From a checkpoint of a small transformer trained on Wikipedia: 9 layers, 3473 steps.
Each number is 500 + 50 x the weight over its row's rms, rounded and kept within 0 to 999. Layers, rows and columns count from 0. Numbers have three digits each. The size before them is the row's rms in percent of the matrix's.

# down: layer 6 MLP down (transposed), 256x64, rms 0.184, rows 144-243, columns 0-63
# up: layer 6 MLP up, 256x64, rms 0.199, rows 145-244, columns 0-63
down144 123:508561479521501566436445571513418414428519559470579420577472525587514505458477549454536482468434460472604497553536481440445497493546416566465488437415559468563547471561494542559520474502533490
up145 105:538515435598477576533554580553411520525473444552469487546430550600450444480591437533489535472469435506465505509507444473473405550529536553513477515521416476451429504519465531528387423475512493
down145 107:507488477574512542525461461395520535545547522540460443476390518512443435423520568553608484519547494489552422513460456522486490588571555440477547504483513466398578417479481479441536460526463426
up146 089:474525515484441535607533575553455451376413553548492447434491408509473508579501535464484504408536562454498528468545534490456497511449556464447592465514541548476520576454548516457504606468517546
down146 090:479536576487463471483524609553443447488466573434489523531518569568419518555556454506562445497424482546493431512561536506362477555509552492473526530436501503558419479482441493428588509480454566
up147 069:506579446468546486563419512468493428477443442516423564560423450529552508439485461510518588457522442490553454476482487571491514516482535414436434404475404524544435545505479595466497571449489447
down147 071:502503489452487540586533478504476580454513541558567478485541481499410428479465542497525609443545483515508448510493454529623500422571517536552433474601419555505437530559561440552459518537521582
up148 107:438561489503398466549500480551522522423526568532532555530508526517519583430473600482492577406492492452436491374566516462473428411501450440497520552554526503483492444515465573503473571493438445
down148 095:495563498440588548480540501531531501488630529528438552549513524541457483592560497483489447515448493522443482454632549560399469485563489413479516478572513469513442522533418575495518499527566432
up149 102:472520348459490501462345503524480565494563524489578557461455487529432466416482461485532570443469517436449566494529494484390556483526466539542568531434524511509483518486531505438531525526551574
down149 103:538527456586441412534527497486421582476496549539500455532472446541476487484463475533566469450586432468453510577554541617586422500481567534484582521491541449471574527465434576542495552549517534
up150 101:543471455563535514583496522395460497506511521498513534501571520513439479363525486583506572508500471493453604423470421458455440496435471438540571552554486463542560499502565497568404551494553516
down150 112:528542522573547448496526532450496545502498557583443500526438479510500425375450496489497629469508488474604572499508566467496549468530514441488482544585448537461531456498475502401536469475372454
up151 100:446490370549458569584497481526425455464516440460522481477419509477446554471577553537512511585539418494610531530416451490492484518607426553473515528453471509538489542497525554515538499482404531
down151 098:511409458552466404479494447523398587548555502506487497493492545542463528517453534479540426471547425466517485563469441548585537508437542566434452487391415523494514504537464585549495481536491609
up152 110:587516495544414599577470524468383514473414432528487467487490536544454554479525473509527503473379468551508501501473446519409429488489514537522566442484429556475526547530463591535397553491515465
down152 104:466480537517602528538496522553556506516444543496550472528634422497444523508546494444487472511476433533466450549531602475448370427561476575525404438460543456553445458554542457518472500483514525
up153 091:551461422388460565446496570443437520500434485490497572507503494560420525524486480589460489527506519538497541619559486592500520555574508514591516429540425505550427499509529546533539535424525553
down153 084:549606525409482467519561476481536507587487397518517431485525482567503542591540417563459517481531491551461497535557484593482509498515455425462506474495470490547497380492568555472515527372544468
up154 094:437484613427456497520468422519507431577504474509544585475507513566491421598493553485523413529471540450416485466480551545463502436517411529478509513575435559585484503483554554538434507513479585
down154 087:397407515444448442502536444547545457586441478447510469430422542463413543499470470547587506536500470469548484488489543585475600516481490510479517444520525492566595479475551508549426565422536548
up155 099:463554507534423507542508436538547593450465435475458552447435549452466414551518514533565469473530535555467462456584543552466510464592536501505434508592508560585457531543438572554456492477534597
down155 098:507501453498473425429465453492519633601554567517438492421491488463427506382501610563530539456545563505532573463498488514523432523499500591447489437560528507498581478529474555555496494464495496
up156 112:553483526476436538593450493616491520408508519536497465517418506546489439477579415544516472484481452431438496578479412542483540458521464595544530521404564511540514507396545428451507507460532502
down156 114:546390469380500521586537504613502459496490572478559406465532454489550518513414510496579419428466550480436502483491455529564536463506509503497548432586553554447554513543469509514483512450571501
up157 104:510566488513501541581500489575478503513533459596481465491509514511488583433505591552515551524507469494449642457467363487519461539480513470414521507427387552513570460470431565471465529531524494
down157 112:533505466505511523564537490458524554508446502423473542503495464500480424492613538448467515421575486567622527496485438482406494555499486576436499519599451493469440404465576445523460579514571519
up158 111:567421415485485381548541446468480535461493524482423470478602443504468569507496503560479498507605444422511484524407465491522518460550434496422454593527516562462490539595551543460505541482454500
down158 113:464581533496522451498570501478538516552501473505517518495374439585398519460551537490538477508529593475460389443598464608503436505464567514463514573470472529528463451505527552524583432481485458
up159 095:603554453449352551567524570529507600556457448547466507528529562471463521439560445486503533470500449458489520491519510514440465551453553578457593560463446538527540409508503487516454522557534450
down159 095:537537523468559433540503466414515510566478487460410589452505501476438405472542607608515469445544445526554403430512493515476516559506557539529568514502530548445461467504432431595491524526548497
up160 100:462532528577471477613457553513410561547484513472551480491578481471509512470620474531414472478468542458447543614511482531535507422584479509478557500531475466472580563458448449480393483443471469
down160 108:420456627435498474531486524633492546573422530497482508541459468460524481547582491483526434546459553481495615551468538460416522440556414535523470523505503509439587465441438515491543499468494472
up161 090:517520459531551509530488507493465547420494579431606569468559531383540478459472526548484494471574547479424510527545538552508439438556454557445537559523490443518516574591446439419527407505462534
down161 094:476542461486561521465428490491465472499527611445620453512528491436580495556486504452458427388542578417489433551591461506497436496589507490560510497468456466501479497532400456465488541559532473
up162 127:538509575520556509605482508476475584482500469594625564441588553451474587474459490444481595451462546504522498504548444394548510475493547523463526510548534438444494556488490535551520576495522568
down162 120:598570536494558438434482509540467544421548524493529485451567444471553596581457409463532488462465520505547491522536475440536506500384505555506579615542515421469490551499452465540432473518442515
up163 124:472487479488422477499524521570419479467578482553524477433536427556467500529450533454468525524498473509516468500574602514568498518622482480584526525490514501485473540401437660461529486512516603
down163 130:481492473379535514569551520572519536447467508555450480516489436518487509425500532437552492479508498544495477644552605474448532452533527484505471512498497518522399489630490410495520510469609446
up164 107:491445428462532558526498524522505480479449573446457594527569527568471575506443484535514579526427409473493590466529494494622452536461421492499406577493554605533455520482558491504500440508468472
down164 107:480466495475504487487495603452499495449560436501599512583506476580416453461516539362552465554408457531518481522496580556570488578506504525499458488580544472527575409557560499542494507538544510
up165 088:523479542477517432612459513489449554498439531503530485525528532502524430543531557586505551572526523487440513487389558579502451453405470487590479522377527517581502564512514544572456514448582487
down165 097:482504492463525560511449558533427456432472508491531392410443491512478518494555482497498535540456577474469489459537538526650536518514473541470521481628450581444525556491559526538470552573613493
up166 108:529473428384488451498514482514459538530514419429553491504511520509442444521600530465495493519435453448449452529547494582565557490609514516487508526423476462425542562475438398496432474413575480
down166 110:472502519546480394529458510503426466500424553509490504597461520468482492520472458419437424366454532504514537483492585579548570482538483493486534395484619516506533421555527423452491488460531513
up167 102:493469537604461506486483464549486407453478469569482540465545430601562541479600525570496448529574512563486486520421475528505455512529434478500470553531408583481570591428533473537545431445512475
down167 107:562496493536440493457448444495510561574490448547454579499473567495488569489474452462505565510507565537548571472516423508503489702552451524517451487430538491533423551481550470565513555531515440
up168 074:583499484501515473493516523496553473436485495510490493490533456513539546401528488493559391460502571460460549479539439540488479382536510467528463531561632486450573626558545506568513480553472602
down168 081:459528494434489449542471493488446488474594596471548490619427537437566515513485582403465538480379509517464489534492457468522438481482515547593444514421452543459554479492509556538531481588449460
up169 114:519523401379444545504535547520566583477475558482565515488514529565460450384516518454581528428491451476484483524538525504518547531516489497586438517414461559464368447517456476482432515465535528
down169 102:518491528386538459503479507488534503560362475584541666513461487460471472537446460475491393455518511464587508511501482485514524486503497531440502455441457479472414554517420500569475585459491533
up170 082:543548455471519558491493557593465595476421476484475439498571528415470514484519512532454439598511474499538495490456491489449483490496468429473594544517471610557527560589474528459466537618440420
down170 091:487551469450517635537468526536505515438456440467554446495494514472522547561479427506492504606449542543536489527544512484526442531510477384550551408504471540611571454511502481422547519614548506
up171 103:511531471464480489466513600572524571459464573549502516527470504506568471437479552529584542388417551436448596521507455562542466525468440467518472505440539549452395551492460558591535547515450460
down171 107:510604559524509419560536592616476605523547490495546517548456498508589549526466488515459497594465506480484561593540433483526463456557552516546472447480546481427495402518439488519516469563559501
up172 091:484486522535545547518587532533468480476479495553479538488430448524514493522508578483459648477554552529397578459542535563493404530540458553401529463521532579582464417489535474546480472582464527
down172 090:433476452399512511541564467542575511516475486491520525489501460511468544579487499494399482510500531561559451532581453599520454546507484528508412552556524465599525518532627487622527537517580530
up173 113:530427437506525494477480525577560535450436494512453470450571489493454557585485455517578555447586456426496502535541480532493537567506530430447499564496478411495603623475474497571414481458562511
down173 107:471480526554465555547500673537496548500417492481471569555579479528426582534512468494481474472473479533538503447550477542526511485577473470499516498550406453472557552591391487484561517458571440
up174 109:566598450555494593496484437489497538452532451502519555536456416523499505514603527561461503557487552451543457451512460496541429481565433609458576542511494547453437509559533441519440538423520587
down174 114:461537518470610551508486517587562470516464528508607419490570533509455492490567614496560385529496540543535472568599502514535428510505479522434445493529503563486469533527554439537507586428521525
up175 109:459527493469495587481574542468458517460593421584589532496496460534404469501499546465475491424538546545528502541477483530542412462585421454414512491573546462560386503521463568536543501456544486
down175 112:552534522459561539520458528486504511491515502542471594556571484496457564570484459497538497476522630480476406555515513471545421534554424495530473547557421516586509562507415542654467532504469496
up176 089:538440480589469478512529547588426586534483541530595465488566537514454432540431501473484520493569441474570495411440454527508551456412511468454570457634532556549468524500500480459451511498455442
down176 090:528457495491472418464557466571569514445512543439494488433504445516515503515441470443440468475412532507444583394443522454414484486502512464398513419528535504579485495498439444616433553537460552
up177 097:526468422553468480529476572490440601521422540470469521459593409561462442459509539493532612505476440497467495524402464527526582511428457392509476492455496545498558464573525564557547532485443505
down177 098:429512455551479507524564453499437533511431543519578475516558446568455569482587620452473454479518456485523522513568498513499593526420536481569547492505470474481490487412596479488608481564420554
up178 118:483500549501504446534540601598543586541556482488519530463453490406480556492500493525444507454492510422527583410484448498449440472551483618518557573524502641515523483514518429475517506417470483
down178 114:536622503533400490496477402527515455586476472514531525455397563494489480543542540524404521568488589518478489484492454507462507499491525513515462502463493573496413518498443424591584413410469526
up179 108:494455483471413487531538403538518532472561500476508564484496452429485479475449433420557523508509467567441498414420539434486490510509527544480527603579482566550532476580575589534499619489464560
down179 098:494556518485455504458475459424487414472506509501582484524516548449482547412472455483564507585468554441509430572523526526473497420580582474429574530480441553445549601431500456404538478543446545
up180 098:547528492543471478564523539478446465520459498449469482504538538505533385507409423478454621410466497499475497485504492546504599436494543526422544534505469509562527488574521600481380473453415561
down180 103:410405454476470487514458482414512531543557403501499462482431500464417492467545507439468490496518498534489510531372500427541498595581493525385476419436488535476543455606495481559506539480527476
up181 083:590519418546420478616453439655457502512455544509494496507470501426427517473484466471559532524482584553464515466538495559530608510502462511556480470514474453468518564447452515554467533526527404
down181 098:445540537447499506479519493542479454566467546467490488548632493562414492524518549468573570522578585556489464482527509546499514499433462524563537557430546509477516478461458614556563526416504377
up182 104:560470597529563599479395489521463478463448424534519560459501635526416526460492551490473470552501404468474448610459469478498411536540433448462458475552489492537480503513456457495501484442539533
down182 099:545487504542483515462402503441413539534497556475470422468464479435457521527563512502454464550546550548536503558490520520389503556437505365503388470470512482525437548563445569537495561556589503
up183 121:541456478544428447546585626508488568522495487486605481445605543545462470470512469501564553435387516484465506475539499549517419462550531478541546453386493537522528541574540515447513436497512467
down183 120:533499500498541432468469609607440551503519424495527498462476550491570558423508451559474486495451482509540467487592505609545501565501537411434454409533489610498491503438475505475482455532536594
up184 097:524534554517536497498438414539559492484516534469536610500478457551450418418396519453487582441482503522476467556524528500593514465565466474426534551582459406507467471539596516568547503441552535
down184 082:514537496431377445481509466435470473468519473341549473486538491414456585470511500549530480495472417469445461525525459505521489485551534476481458552621542492587531503466545430441463536577540538
up185 101:554535563437437402456474462599544504530500525432559556448554512486473526444499526503505530527416468458422473510504525491449481551476541484530433536534383609542564534561538510502491534434493627
down185 095:509539468435427544477507474518514508529597404379498460426421456523510518524478476442550501530432527466514469458443519482521454516583483400483443485570447464459542532549513364541425478452472552
up186 091:533420431525582517491441527508454525444513543506434507444528537490485532535558565613563559575449451549463518536478498462548443516500436421426513536424602420569463536474586563492462518506512552
down186 084:466507523529492587462563454499469450582544555465403528449527522584398535543544533459499494541431576498448559580517456601506538462530522490513467475522460504472519555454469594560513493600576574
up187 099:516548553533519518568546467514495524515575468505505550525518564440484502470511544513450483454454501555444580339455468494530393520466477520447498442528563594576590473507502515355525444500517501
down187 089:502627505471451567481478498443487528489567521486518450589443526527604589534575511535436576480500468510499411512476438442483430564502443368474499494483468605513519496487574451472499553495530520
up188 108:431504504408481470583463559585529546441505460536461512441526469427487520441571470522494525537555446552431564504439447476520485493491459492363531561531451430498394445407518524484472570462459474
down188 105:451450559433530413484443509547536490514448463440463460563526589543382542499594573518471509474532547525524510407519586474425538431447560481523535465533482530515557503452393510516438531567543486
up189 132:547528591502537546483488550486374538418504422555547493544572482478446521474503484548514410448451477510530502557466420517598471549539488463432593486544528498594538518586425523514427529443484499
down189 108:484564503478522508408598492444337478498516509415554458603495535452487521599460522493507430480451492552586560545499471540531477598536504501510573491488521556495440478544481529585445472518528472
up190 096:481521568540476507528613638564350476504546508586530476486596413424537467488492524517528479540482510502430512513467464581553518469543423505474560569529520517461577470541488520446482474500529510
down190 106:426517472514532542502504465509531437567556524563621408456497434448512450483480437572478473436553444480590534443535567470470532518506541480493499552518519499501500411524519519458307525507517493
up191 104:628574454540504531508545505491454542549611498523443465554516516489496524535433482547407554497486459473453466424462505518420541482603499447480568604513515551581456510583543481475515509501402465
down191 092:503524515410465596603488464526523473596540482474533434470504410509564545562583515521541472457409478525470512423467496448445503496541510506468586531581493472402538383553444481462501539504459529
up192 101:544466591462464459552503491580469451480476511510597606431499529477479494474407503443568509537513494483446578501502484578449491578471404588494475529547477484435466512543467533627454420557478509
down192 107:482439510549467447528529529437423478570488463520459520510434494590452417448489535544508485546575577437591457570556466561558489496512532532397559554475524512569539514552389514541466466490595505
up193 100:573470553431484500604506520555447494454565533592462482524539497486462508508459550555403474531552552519549497535463480453471549607504518449468514450554527524458482459428535491426432403414468610
down193 099:504482491390467520454388448463407482573484451507411551511485526532524472471465435566489461511497551498495511537526524510471576552516536516466414568476514395426446457598454473578525391500529510
up194 093:493479514497431429434575487607473427527429578511555497459550574491500457527574457548438456434547485567466463542486593483552517514517501451427442589559568454521487490453515497521452401504463566
down194 095:480501476519421542516533470512589421426427496472521522518406494443554554485538518495453504508503546554538484510441466519447485526548610536473533462535567414517514445510612465594417433583586508
up195 096:487438544424402557440511498506515544472448541412505506478565440500517509483504509473529577457512500463444420480443473592363488470408527597462522546561462522477520515448543532574432453567481545
down195 096:528478388470509525487481514457473490493510558495514608450550477526473444591608508503506468522363497499523453473513531455466360552486474548406418521454423516472473518535506499513495605550475488
up196 115:599467540500479536434512495596416433501489594450523558450519527515552534529570517456494524509487467442431490502570518541630553489537473486490525620410434523516500505504500566473437430450466564
down196 112:490441490431640530525493472586474499465438485528433510558541440476418541524456438460447555508494476505510506550466574499424404512484529600594445470433504485475561461526533530518465539592568534
up197 091:476493442497495525451448403501522469569472496506495480460587526487465451457586509497463549488587487445497490416441491476458468356512502426450538496474550471498584653489519552558580525504546464
down197 095:537490572506482457478468541530547468453702529412432498575574453558591572530561522504505496509537519494485479517497540487493476557534464462514521519426479602437531559422488539493461462555494503
up198 110:455538548432517466498489471484493475466541459469458530549558495482438551422594560575365526452553461493516482534504418444545540490584445427554527482481484536576517563489378454428466433521476495
down198 110:546467456409602518527456534548487459463597489334549522513565497534489548548546469430509485601443539547469416516523444482540454546463546516510466529536550523494541520518473584512438487440535557
up199 106:447414449526404470500595528550517533383539569488587429442522526476450472608569534583522592521491525473467517486540474507470514505614441520534445536487493516460500604497470489498511456474499448
down199 119:466517528571492384521482505410412528402462512498433553495558413595520472475505564578487523485476488525485553550578468448488465467452507394467475573553509478474479559539569504407437516465494454
up200 083:576517509505494586469440486539528563519492537533606551513476597403436496396465558353481526514440503572504503460516453489422471518622430503544518503529487497535515490529470506527507481440565473
down200 087:444458479444486532499545449542429522506430519446466397472619490532504477495497433586553465514436597460496519527445490496602594449492519515553478522538562552431495494603506503591449559485484538
up201 096:488469380513443548503502571490539503442463489515500483572482563564389445517511530545534571577454464528515490495467425658447460500500448521459576452402484533467433545494498440521561478495463477
down201 098:496373465435405517476460451500559548500580484464456458483511534464486481504442520501575502551513517462499539545446514490531507376410538486588524570553560494411581512516487494567464441390532517
up202 093:536496484561430483508479509570474505525564530480621523479521491464463489505554431507520493590364459444471509458544528434503455451443504605456646511533456539511497532512532479444540422440435537
down202 103:477553501508512477530513598638455490549556498478476480492468497364444557484584506474558484479466566483567471444479549445518524561539534602446515453534455492400581517409526481533494436520505516
up203 087:483488470501470437581524431498414521498398518521509582426514607540600510451601419465527523474489538504490565513470501524562522492496445463568558491492564465504577492498582501511531602407479543
down203 085:607458480566480517522538513489508530514450450542452503600448468589558535510456538497562467512494450580502560544535544532535570464454479554410586458514464425573457454520530511517488541345506533
up204 103:533482469515513501552476445536481430511472485401469488495583582557510553461500549469427542457487434554531416544502424593558530441580490570510586455419531541457471579482551576523526499422480561
down204 099:537456407515531527546472484473554398431438457393485478378549516586496480437531466488490564493462529560533508489506459482542562487466495516386524488479442469547474623434499452552564483557522509
up205 118:611501459520520478477485406539491538484510393515471525430500414451474511494593487535548509456594414468531486557507481507510507478619484488501481566418466537467551517513424517535429567508623537
down205 133:476528517461529595532581558616426412503531544493446521482437496454554503426497609533486511514542565484506500463472489430553486477469541495485502508534469449450549557619464428528545476434613527
up206 105:466423469473417506572497437529513534444481545490463417480450546507481515562522498468379473468410515445488482548521559506471436523564442524577550519508530599557524612460513553454460421416549516
down206 103:490499566502498439466541426614539572413541564451440455497546545460581521474446439407539468470501531440489489617575464497566391529458501439545474542531484523532456457530465480509508423487549488
up207 099:619470552502474528516429460428490559480517457551441483518464482494487497433615529523509413450508461571495517520574492555565572508550478519457545525462636536537513543540533450518496536371556477
down207 102:539584482442459487473484461462531512487535473456476514456392478546538479593572433479545445525487512534494541505576529514508550519452417533389430462453605477575410509541445451488493568455569431
up208 088:562590536491549533644392398511402536510545439537499523463536498392475528454503488439546536524541444488487513518502510481562496549568494478399536403559503449512556537539493458492518500470521456
down208 085:465471466546453539431517490397451469504593509437436529484503413452416423460493624509468504472534569497517477477544441524502512483481422472500561517410466526491519494435426582413512438440463437
up209 105:471514569481503568510496489509443523520398393416505568499510519520527527502566699453464621508534456483473490488548447517504484493586461514510600516485469590496510531500526527484508543484556502
down209 105:585494571595532443526449543521485464530498454459463455616562540603527478588557530454394525596482564487592460569548479388538489450445472512540497506496490522495512535529427498497498484523493505
up210 114:482396485495449443564576482447460509411468552534579528508491506519498448481549541539458521450485484543427462461549402488485443536585417534427547482419424597588555491504456538530478507453460549
down210 114:396508573566456456458531487506464468507439570522483496486464398483492499490456554464448484465525386499398401530454443509452592530535540477491578489544500526476597467536548490574567464527415515
up211 112:486583523515520575503545674536559564534449540522574485514506503446428451453485486544602463441418540485464498541557592496502488516529466500494475528443423550592473516579513471503440476455534512
down211 109:556550502486560444403517516492494606444451466437488554557564588512525515494449466431542435531453479439471513516486420490580472471470530502479436486522536503535561436530421452539496434511645432
up212 117:545440498467491449396496493561378558381574409592512501504525537486551604538564498478436554439534465453533507474463523453491487508528507487532546573531517467476539448446505538474515542440525604
down212 133:537526534504496504502547495472533575578588539481477532671517537473563473505509526472526468455443470448465456507423441574517488514572536493532599446561560410504600561478532523513479538423499554
up213 101:561574545432490537389447405531512507553494456494560514449546450451455552426508551493491524459641463495561428518474558461480516472491512442470500460471551488400511612536515495449580477456477475
down213 097:562463461378464447490544539546591471565626457473464491495544459492549510467552542561526463421524550488528550565436495380439550492515519563451437472593511561485522557535531454471462519516478526
up214 097:503481552531459529524557578474523596486469548489587456511524507574476529430416601552544576481454406499601506501566565483470488470580551533455603566567490570514492536511473567479518529515513461
down214 097:462461463496506542493494512390420614536540612461482386543479555545484572507506522490506498533472527511491439549465533360509515413495549605461523595532494541525463492496455467532500529558542505
up215 110:490545527463527471549547562525432503495532424527406481504496482566464564428577471607400500491362508457496512460415569512513473486560545506507467516581569535575566516526568487526457482449492444
down215 112:481536644473557497496523505466545494503487418484549444525404457547530595473465463445481585436515492523508458452446519445584562475514611593516499523476548462622524488543513469509471487486552561
up216 097:502423532486523499502535529489437473425576500543491492528519517447569597433538570563513561460462494567409523575608541485518532466493511467522445549541535510492513595480409419623461485429497516
down216 099:490423408386525484557518420475553462570524512462543590470574581536541524555541493547490520587529518515490458586503504445513492490421475483535502555580557437459522571454461518619477471489458514
up217 103:464520439574443517609470466470550479402609536505490485449514422466505523493526478511522493489497573443505607411484513512451548504576383609502459564508482519507466522547559536469577494479494572
down217 107:446504423524522444468494410487566544453380507531524468613427476442434533538451557532544478512563550533533545446493496511448591518490489503562518517571530528557471463401464503557520581522588547
up218 100:530486541583562589584492553489489450530512472530467482533528467497459449480539463581519453487519523458581477534397557569533422561564416509500582477457591583560578498531580490509492510411499472
down218 102:571524515407568563614528412511528548615465531562502504530495524457517413534517434491578455565529498425497532523523520533463572596454509486498409507455550464476512502456529534524546611504462494
up219 099:478504406472402465464500497603507596498456544480478479504472537467499508564518571568459475480411554452554439496488542446553442552479456491434420580500407483504483577438511587528441470474501582
down219 102:433474439452485489455445497521547491494652559496356456470502508525526475557565555486516487451520573494572499480469571484486448420527485493454585535458382515512404505471461509519531496466519424
up220 105:559464480486383450487530422556427475476495481550517509511486447456419460597556543566456554594541528526506471611482450439546545515514469502449465568451479422426472504416446528465458504494569546
down220 113:512542489484477507502563576603476522536503506492513470419462436546452435564495547559549571438499522492446495484554513490407596542489492519497511449443566375558591402540545524517550512468513408
up221 109:490446553521478518532494550576553441426540398486544494541533561478484448474540551532419477544554530504547602512436560488466514480528380440542505489516531617506540508374528438440501454485544468
down221 089:606519442502443395479506502556548479564485529427397490503562402515457434539578585470535495443500536402534534438503533495489546447525533455474487583432455488468468518532401473475522521476566534
up222 106:457554420537468472485541403442394501508474410481428474547531520486469444548454456517557555506397470522447502552499572565565562409572480455508563548554484480562491506469461431516425459461450478
down222 108:539451437478460490505469505534502561481443496519518492539455541540557525499545522488545550430352476602519508451376508508579456545514492549567523643478529520444525491448481443596549483548519475
up223 105:497445478562481610484637512566482514439497479529592521574549524449495531448499541422485471480580476396491519476539432498510557412515479489488543437513508619475495437494538506527464490493594561
down223 108:444437482526530459544526496459454511533492427541534484494537613441594588537511430514545544470521514483546603520477528432562642449572504428451547482495513567485520473522486502525570571438566496
up224 104:535546524523454546481522416578470535504517567545506506392474468489484465559575513567479569554483493496457512509477438491524357531488450502449516475516507510590461576477414585494442415437587562
down224 104:522517462502482449530568495592604559589502569493529545485448469471544500607523579476515513461509523473559527560598446526510381555504562558472465442590463470491392502448477462491554509474513473
up225 109:545581367440453542513566487543358509480437486545510505559455483456472444440519547510456615488563556455531520461547498493452491558468525575426515547434454538511522474514467591515451532496516460
down225 104:568569442525576552551528466535540519578482465454384571553613504557562522612512484523532480522501543537504565501518448489438601461469576472551544450435531412472548451519449502520528485504493524
up226 094:523423500463462497478507479476451564537452531425520471541481556361492474543514577604532555509506487535566483467448535446571480525506417508585573602472565592485470496535480523550445540413475472
down226 095:497460489457404448514462484468482468450457492410554539570519540500457522616520517528515435541439497549593450477514560477609487543406545529453576481477544432481423561564475523450451516479578553
up227 084:540518424478529579587547510500488501424528437467556559545515488510546503404538551472484530509560531412428540412562448533495479511436517530425437478395582500461420493418517542486417510520525557
down227 096:584570551462547514557475460520508459560556537505455567501630558465470429504606639467508547461547497547517539460560492519456503508537512496511495444452561555416497445502499597564466464530473528
up228 094:511495449505516389560534507458443532465404520505532448489462435442437437532488505613483452455496505366499513425443541546430446449470516524507479589522518495547574493476496511471489550599544586
down228 109:561467487465470529541500425498486358472496457484521506533508554503350484500492533369508392515503553485445480498506540530448497558424537480468556505462538441438465542447478452532492563602491549
up229 092:507588435437388538550476459519574476518616493557503516449560483381471474495554528562418451479420457501533452490417468410527448482503433493468448469521519524465509515463560499435528509429500439
down229 088:416454532487383488518539458539448533554533523437497494471534409548526525519507445516434510541495478493550469560533537487425537526442513485470505469558408425503452558572507425451476516463679472
up230 098:540431493529472557537507614646528541546553502510510469545546522493488507447524588541511456480488481509485468489522521526482519610568483480578461494510448648444480488557476573530491483439600551
down230 101:506498510538545599588561446625543474551509552468551447483544479595545460554487562546506395438519568497511514581518485565490529497477533472530435566511519563451543391551457527543518529538516445
up231 086:600468462432521458489570516527467536390537453525490624520490493473542495518433589428399468462549464428618575469479453516473507476474495420479498557553553574437462503471468490492493534457503529
down231 080:498552477464502551554468459447487478541594462453434498512451523395495442499530451500450460526489497479393496424624546487576596415491563466483533463530516483540407487442403456507527468525570503
up232 101:570515465512539493566510446527428616482496440548432473481529492645503456465462481482380514502524569518467402514524533491523540499520466539480493565579440548465507559396497568531490564513560544
down232 104:479535501448470514598580489489458549618484430576587461564540529488503538443446525486563492488457505560470537522438443535480390504534482483463448494519542550459433498463452419520613532533551585
up233 088:592449421425468478572478537546396554452569408490495566513467479542542484491563463586483518394443533460518556472486464521498440569510491491482433465448492557583544562470437530574513480540548539
down233 083:572597470548506477514500458505567471524551509310556449513569520594547550458553455485534541489533475509509483572519490509552533503546522447503417419492568492492637537478540507517519485500512454
up234 100:451511454435549498494453457462481488503413538557593611534485556447480510534481513511467517433548487408452536614591500551578446556461466548532463485576480518487471493505481530625549517486453581
down234 095:460593501442479514468508470514540534475438469475453545477464487553506514492478424438459550458588401559489648532510480438513389554515457457522451561523562540536449568484568459431542455505568475
up235 098:501516451478574391525556505472469447448456499533502515539486535441490490425543453523431457453429580548528480465502597610533474413476441479448502479498503547499458428520494464544427402399417497
down235 099:512531469477403561629492488524490549532481463520458505502478453569489591446562443469506444629617500576467515453519474485474554460483491516459500564590522511508571448436552515571493451446523545
up236 109:555496417491480548532547443504562513465485441495524470471535540441383489530476470379627501483470501433524519471616538575472488484494497482465558524554522517524510486583517436523495430443383446
down236 106:530540468500491561514447462517497425543617526475521516485539528453516416572542525448514556549435509575561525493478498484489441490509549471563464564511426570477500469570371502421565513490644487
up237 098:489417535499465495543515564559484532533475489499629451401545497592449518500533509595508526547483536529484554478574436556447524553529476544536436542465382462514496459560550513517427536419529589
down237 101:553515504521591494476391545519487542604464486525570488588509437584543516475507487464500436478552508559532508530519508458464510583562453556501459500443532551456446376466565477547532464622551530
up238 112:550415495494446432564503512460534533477453519445479431548499563439416464483471484525489532423446522500545550516517481530519582413445479537412653548505536611445521534444563507481569512478503543
down238 112:547484479570480457498442407549499497545419499466533597595447570576448447519434525552499500491569507482482403435628470546505561520470492558439496481504531424467452503530494493504434442444570535
up239 103:573477560490544469526478563444522556462463422496486501487524504486525441414525539495540443513571475544475630495478450491589492475409504558542488506503533510340564511511561474404474577451452519
down239 095:514529628505540436488498565473488624501491536437550528491425480455557513435541516475505524513448467542473536558491428578506560555573540467536477548536593471576610500539454459551514571538514564
up240 106:550391586509496503501526622485472560431496624524543406529474428493451515435477495505519535411462499554593435465553458569488453446512447479516504507442487492494533518505525620450460525471516525
down240 108:523504557461493500471471440448427502455438515577487563454472525457575446490429415455426504536504509502487503398462524506529496607573424474388468505441434569530432434492534544503526419535450554
up241 085:495477494516489554579523597487490628484599531491482460488520477486473486541470517556426479505495418463484492487474462519569470608527415544388544466485562550508445542498587516493549476389419534
down241 085:530549522554516519482487542510452514470445573495427513503436590570419545548438534501488415430506499496537470589450452575508443496482564567575539568478518504614479458590606537525535515546485457
up242 092:468451566490566450550476482500527587441524540471558484538503512545445446443513447463451526479540558441450552582523445465440520497661425501548554514493391478462461571471526588521479463488560535
down242 092:468536563471515547507543421486465472465472496550538510522494416475421474473447424536465510510588443528501524496513541515480479510482622403503632463458469529508485539500603525495631566487562576
up243 115:461480358621488510462480540541449516430467498491528412437508433553420440502507490478572513515517491406498537582478513558447537422535482475472525561515460514512485496462566466465444581477510615
down243 123:489576523438515542560485479467418504419583585431549497511588472445433534490586504532457433470506519544408496590547452519515605466538506517411502482447470481553542428551471508449505418492494463
up244 106:488477472527431490626510526457367529477509546496501473628545454450434396553534511557487547488422489473490514453498618523454459482465411551502506540575504456581531508465478459512503538500508446